Weights of a small transformer language model.
Training: a variant of Adam for these matrices, 7821 steps.
Each number is 500 + 50 x the weight over its row's rms, rounded and kept within 0 to 999. Layers, rows and columns count from 0. Numbers have three digits each. The size before them is the row's rms in percent of the matrix's.

# layer 6 attention key, 64x128, rms 0.0826, rows 63, columns 64-127
105:501502554537584475534495555499441472490361479494566420478415532464443558511585564476547467486531599420507407442506469466556450481485468451449434529426436514474462530492484419537594425575418443
# layer 6 attention value, 64x128, rms 0.0628, rows 0-32, columns 64-127
101:441527419454551515483564531460485568483485442410470408492425518522483416562529531486515499531489556473499460572444481437500485519442561507472565478536490537499531434539520550489475510491572534
099:558520529429527573542533469411584539510531511493534565527492601471374585486490499597559429499585505598563491468523518526457482548450533519498421418498514477467500503430588446483565493538422538
095:577462423525583497546573572468602432524505542516551519540489524496455488511531449450474536442527532521529484456553468505442530487594426409529470504505643503533558481486547500444522521615451563
101:505465487537495466506470458505472489496519499488505471483527552520488404588532494419442504415384453506483493605539464521541469553423514504431499492428524470517521493519503438576506394454647492
100:423471590504504474528527479519491554523570439473501573384494497431461426451411454515490503507583491484523475508462437422574486513486583519477497516511581534568441484616388511428579579476543550
100:526496467516515507514505443455420506447521476474518514465441484449429533427446525512483431557441468570475457579549441512533506556428456494569479511508529520564579495571473502568489464410456482
093:429531525578503505510436469462462465601552534518471500467567497498551530494466478614521495587527489457501479363522561544479422525478532415528387439458446526459492525489513390468510450473472478
095:563528526585487612475485384487448472457414482529484401484492495526477429493415495497509448470452511468438401527452460556602537479457468578532543464468456468485409502480467516470533459580527540
105:404458554555428475491506552515477497542458480409550396580496520561469504497413544508496522450522442484513483428528527403390513446446452535509484489425484474541451489481492594455548553503601538
094:487467595531521516535422477509451521500546531493496531523360510461466485494457542555574433551426527478452484529460540496397529435495466561525388515548571513519541534541439523534563496432528533
098:429525430403554466466564538365459498479477559437459413503453505464492467595530452560506492418506551526383516427470512536534412545515396454505540515450475559470513438503423485502515509536512458
097:520459558489440475521500507458439462491531557563488456497572438539539486518563432476514489597499572496462491449460508565576526519460487499531443599541627566424563544458504410448514526498483535
095:460492473498452491449543530486399528506445521551461503399488518539520494510433488518398378466506560520464472404445516463491572460546431579533528662510546521502502438450514475418488530484532518
107:426394456448457416509492482493503518457588391497556520405520423434522540469422538464475502508566482604484517382546452395478494492515405453532493470605410531445477465543511547541478473574370424
098:495519538498506454477468504611631536444494441604508424435464407511555522413567539571473507438518545447424412460463473492447473513501553421531538600412441470540587444423441609580463485507491469
114:423505556483517477450411463677481442571440551506614504507490510493547498436633521553506460527428517508485533466505499420444591508536537487582546538494508458555513538466446516505462480514543500
105:538416496437490492415544481450563573486544464475366512473503552395532467516446615575512433502480422479488475504506491490549501451474483612455433493516512539553556466509547541421575516567506459
104:564442548444520542515548467591463542517481492585456578506527465642573563442545456555451524555622501546460504515574465492458514487526414507559518505504505488550554467436553421443471530518531536
101:471506454481508475550539446526409589536455496433512442435515504363455413450480583489590522550527518444534487460509490495550588583418516537525489540509552504368540500505527478567523468453485419
103:529444495546547463467498491469437483420483565436586444447428459447563507512467516508555427429562539543475519455453430457508474457466503440562475537508475562487562412536494555551418544500613438
095:466548538527451480503574507507478558445585517591437618521538573558576641475548457501431445577443491548562491465547499446437439515474523466561474427493575455524449553519426447385532463526431536
110:523560416580504509493558532567475544505478592531478442509591416437469482418539531523445485513481559555486418520485491496567472526509536552425534504448482431502545567506461478524541525483481592
100:478513448424461423462491476431536537531488575523518538617545445504489532445562496447529512456507485493539528414506474543439517538434486557521516621415547576457505514545485533522569464469418504
095:538535508542444501468536455499475448454467537565536524442535501428573498514497532468483493507595424464492436530460490461552376517530437537385575495515461436490472493575519382425441529446523494
096:465491479489460568533476515507468578472473527490466543545575533515458502536435507503483528544525551436388514367529511484497552460485463508505397515527535425441500566531628411432550429506458427
100:561463454529509482457495516539471475559476508552450452507443542606474501557529460526460411555528592566472436424527522476511526471610543475455484584467551498439585540490559398514446542544499615
101:502390386424501480539465495473480577476481496464579415537588527421539589472480453527530471566473567525441442540514522630504594462474567523495475489548568540541505511538547538530591482606398507
102:557479510481530585473534523468528515501461486572502496511364548445452465617496381459439544470452486602513516467511424469580508453528512441570455529506479465427510454456484501486519473528498404
096:429570493485480519486471473599484518468561572476538458466483473440561356536490470526461506537394469532469444485462446467408410499505601449440489462526602372533519553509436456439511520445516483
097:513510491467516490433549484490551465438497379532507442541464411573563457586492494522603485539542395558430504534516444579493517530461487630510529489587512529537394450480529469449485497554387464
095:522539444576568502481551497445493558443516529523530489400581433530559442513463501535483496445488586555531561540465480475579400419529490457533551538516584510599525482513563540456495518500589608
104:484483601517530552593460470478489416640429575493471550457532469567478427479508577543544519522476496424525570475444542472455565476363522507455459575519547471517561583418508545510488456442516425
096:585481490569600426444538505561450470521497449461433419502568493416480541493526488626496542519483518441573500571486457544422514478556517493434477446472595502555429572418512542434539535411513432
# layer 6 attention output (transposed), 128x128, rms 0.0651, rows 0-32,64-96, columns 64-127
092:472427469535535404581535473494415531489453515481505492547460464498507578567457486495546524446528415572485361559512433503606454439495462470540552527502551562593465492468508514522515381408537566
108:502479490543447604552587521486382423504484524553451510455482480636567531409513565511470427509533452514455524485418487505440582488510443499568537532548485498576536514565523494510459477522600503
097:493476479414558437567566495425371563455498522571427553592456559477518537472448464532528434503503411646524507545497532555556437382493468485514463497636472487467429597504401460568445487494550491
096:517479540472565526493429493509543494498598427500518437594580487518395543606472409479560584490499530496444469477552455530519473578425515458522529483524520498440523528391477482488609468508616528
110:431455405538542478441426510506499489462469483498508470536563444521480450615510431543520615492548451532563461514488512494470550432581448514553523537521484609554405530504531544493550490507453458
097:554509402577463512410409456507563503566459468428516498413557546469395525532550516486537525498537567469556562591548473481431589624420506491500547431448504468554516536623425561475477478460534428
096:495560531470431554462453535402448444499567492500458526457483508463469497491527501460493551435526486396513571561535400392533557484525516524480547506568534484535481589503383487513523571498481552
093:467481540491478501589493519481591453506512456523458476520461477538579466497601505451439441446545479494407560433468498486411538510472419547541481525445481485547589464497593448510550452530409395
099:546566502452504545543477514436532482451495493598451504516500529446471485459496437510508470498376483446469469502526465506489468513481559580491496611535517446455577465559499496512520527469490507
105:460553474553466478478424542472532447507529444469461561374583559442550569492495507570450515572429540427431531548491477512496472600476616526519527562404467473510497476590470468490414511434507403
092:524482548511438398562537519496568542566527492495472529454506516533410415604513541439568479484486540469490588570588356514429497567522539493437392433433530482501538526416489465482470511493504546
081:520486464460520488414317444418477571462484533513625561456557472464464523574524489520545491500496552377595554499504580455570420576502458577532488484503487538559509510531476574537496540484428486
090:526481504520476463583477527473575489539532447521485492552420533517478472575550469515603537432499503495522588441509434462561540541453501568553458481443467468417547546457560543573592549598432453
089:567570438547505462512479480525470573538530521503581431497550497453534424469457595462523557493542498502531510505521416534488516511517560498485520489506645522573504465648455553498545526478462504
103:524527595523413474516521570418511501550533440460470468467637535504517526447405467570462489489519476487497465399447503516468454522409593572380498489520563501521492438542508463517460456482502484
103:453507540523518392461483594506528498510550490485496518503530511519591447550458485583498532504452519464472451575503450484550466520455586546501503510403488489451491556547514516537564518481434466
091:488520425453471454571495541528350471493495502475513465534558444501511526500489472479540517483566527585528383519491553527462556421529457444563484520500424532430370476496608481462553522495483467
105:524496449553427490554492544467434512491441508485514453442400483551584557423455492485488493476488537463488556503444468567568499497447520529582535536403494571548517437637528561583406483499425468
097:526569400422511485405480470470518512475493479470488538521556498538465499600511509456423540419502533560528499570453518426533540602538414503486502483510454531539529513509494447474535529531524496
086:460512547503550587458505496537635563490590499571521533488508534548461482508511509473503471551458472544430563498575465373490496522488529489422515448571531435526552592482480472480525535487478450
113:524517516515457559553452416484490496560459534489529534384443555545566521486492494565589520482562434450534495504474460499544575512539568434611521522471480513516480511540431515576494526516574475
089:551425458490479455397495507507557468573440541514496436451438457556499523535465490500467527425597459436540498459538454412476604576492452589478417430508549477525485441522579500488561493553483564
087:516501531497459443533496473560526529568416515455511574455465456552483392556504489448487518532495468477552466518548595415534588550547493449466437460548432541552477462395513482427506607520459438
096:516503423501426489505472514411453582433565509484478407538532527579504478449460470477488517432556499559532533469496488445547542517521526475519520491552514522494492530465493511610506486661541525
094:538564422449439478525486530411532408483482498519517466545450537429567507448573479491533508548432505459504545485438521586517488591480461562627543574480474511444500381575440499570484483550489498
098:544469525441473448525395516516426483491513490498485579540496551414472521446411525456541452502507435547465585562552534457441483584441358645551473520458456399444543513484456406534539515510574531
100:545539482489493425451456523538512453457527411497496500509568555501405477515524577514425472573446596383530485517463553408422525527540469595473494477428473448439488526556498409491493487422464421
093:488519427456578561539571428521511531478568556468525514655525507524490526484513519528584454507472370728450513447531547622480444381506434492601535474610452486497506535465489516436525468515559569
090:461462513515511495472500553513500584496538496488497544469566476493489457642514510488518592479553379577576489570584468452603581555505456466533461508488401499448453539499415492526541568549508549
090:492472508574465466635559573614365550518505511529499465547597523509455496540586545425454486537423435524532490528569535496495531457508490518535523476483499519541601524533591528518481552487458511
084:413425585503538596555497557497509549470483536577539562616483542446486546507514508523500451499511531573339572437559524430494438486481462499570553519502483440438449510452490431520456487500514597
105:450525509564441570419476525452493393426541400516534511489549532553485549453542404499449479509436501460469605473534565493538507457484474538550484570538505554548526606492561436516451473437444476
084:494480504495608379482530508533496535489455558456545497507457531459552514482447387542544568585473513543535426546563493499529441410506535493543591604520460444550485533590392564525497505442466496
111:494449446506590536476575490592467518571474554455462487386499449505498461535467493560585496531512505462534430512433425553498513484488562436530560567505494463485544422581492547609517451501465472
088:486401492539478648453486434492474600513450473570485475569531512526473477496446501586515443462607554537557554487513586477542509517511387473481449526505575543456426520419508478440547517571503533
101:428442442548508431544542526501500546495474465522453507360526546481541365460496520514530528558467536419532533487499454582525496523541488506418459439531476509493534492560564455498440595480414519
110:532420520484547543519476545538490498569534531470480523579467532544497476466540636517594517549448362513486522515472467551475539496516479498476574557527454567496534430555472498440533533531473535
099:472514529523510472549549491444396478594513533428503460509518474386595585479494580476456465521533517448405442575436509486498548418490415527526488440470462424542496531493464476490553467526562581
100:542561483521464456490578490504637526578525430418600499505461497533524515468477535547441581526482510525502547577596534473487552559498464514591498495535535507526501532514539513557469470520529490
101:479555545488521494466490548570520518491491490552583482529437424597435514503543497504397564522484581527541560396531573544468512469534538444536496589436484536383420440453506435501445468479442482
104:504461460533494496473602511427511408535498511518599516643540524480464544543500402474566484520532476471414424498523431515520493475475566473552420494491471432476479534478512421526541425458536440
116:539446491511568484528540550467475559548444449521585551571457520535465476407524526487434500460499470480517477505549521527426441373504543571484462443483503451465457606548484498449534545550482496
091:492511480515559495487524505482558405518622518529579546490500433481534534505542442494518547537517549466515526527558560525436505501496523466572532571441484452533458568525434551496487480521551425
109:483530489544602507496601494573512439426506440483449597455540589440518486602485405576555528483602529493522496490504477502553428496519532462480511518555511539490479509540519542542569516417492458
108:507535546560391527513574492578484542558494520484481500447527482591554542548512510520546479539542572422409542424438471517603563525378564506550458537401493468507560409439577451575490501484480532
097:541497488585500467572475558512522511487553478496573509492448435525485436593603508417442454394460477377508536384493426539556510533466598513526420570530506460516525521487524534623435566483498448
120:544604504469456529562478429434454481530595500504485470440536513508479477552467488524500539537444469606490585503551401500476614473529470451579465464571499470534516518440446514585478441470526511
106:528484516464546454529369458567447523465513438551567599547513475519568464526492521421442465460494473540548527476491432503479559471527541521540515524540519487514516611509530538494412424512483558
118:518540517501460479517438531457515545445519431522585524548514532494443594437482494403521490427460484533425581476570508478496470565449458532569480507482487465545504536410498394452489450522437523
112:416513591505490550549532512431575507559500531457533487546529562535568410474495513511414510492513413395504572537462436497540616459553476531408426448558379523581475521570457518521462541550531572
102:529535399512420494509382483454418542512511523525488423502568503497495470557490531575584518457505570558488563451518476511615474589438510470520491530457465514534459399479525507557407418480448517
107:524500479511471515472515389579563461523487534467620541503552451535399509488465419513531443615565510535569536469482497501515529516502467463484480514423456500443520513550463433531543455428491463
100:513611463547504493492575613428538562471566406492553485451546533468453469521496405437503519462491390460467530573539371504522486444510617453476524507524473463516500549422434488563492493453447458
081:524577537488401515538393541495472597421556511559494455501516490492559525555578517502488535447561592548540506525514560526444510503522486514465463446458555485486477578487577519464435514499426505
113:529345504502496419451480531607523445486504592531491505502464436566486586450502431480451471516553503458546403471536496450453497543482566576475490522494594441465531514558589530457559510457529506
109:496556549535400501403434470470546543475442482507523553459536531452496555527548474458475523521513425445475562529541508474568473510516407526500461442496468544478582513517520448512519605498397651
101:557420446488541451435441522501447481465443520444481478535522572461460425544568499510473438551486442455571445558391429481486469435549546521445527617667583435475545388464479536469541418491570482
098:573517518605418556494529507589566425451463554506545540525478391593438470527571461485515414586618520559501531452417540535499484573497549474635503557461546495441483461552567512569484462552458487
102:483457506538489413483564569537535510476577503545529486395474446604611445473546479436471520578482480374518536364507453544433488623536496529418476568488518496472473467483541437541391513487470512
086:471584544475416465419545463418505521540483463545512499458524507538426438478388510411463499536486491429442559502448540461511537482524524496482465441468451503516551539557587443528503584526437610
108:458573484604512464492591531574456471538551552486440489371526503492555483547463501528575483521487510538494527533510455556605546412526477383528459500525462475489488459528463543485514461564472472
109:519502512493501337546502582545425491512471474480543525485507505533455617484418517424497482496475540545509438533450538499504516506507577600526469544586557419439587492482548460416452471477520460
107:513508502488454502435514376430408466488471462485461484500555588471452508654482556509526397528541487585373437549445540472538472528464431466545406452597497488443515486476522430549451483504544565
101:554528444516521503478555558448481488439557523498562397473551486491542503407492471480500508454521446494500499529593454549506512499482659492493571449522493450564456621553516497556477549500460473
106:506533547474562467526401506489518543583502529490553576485440507515473474436544515515501428522442552555534629452536596480491546493463416545517509580522439510457511581410402430474474547595491477
105:435492554514569408474613474537507519543480545474454527397458493517497499402493540625524510451536523460456447486392537461536445406443599502494528483503484462496422425491511477519578528472540534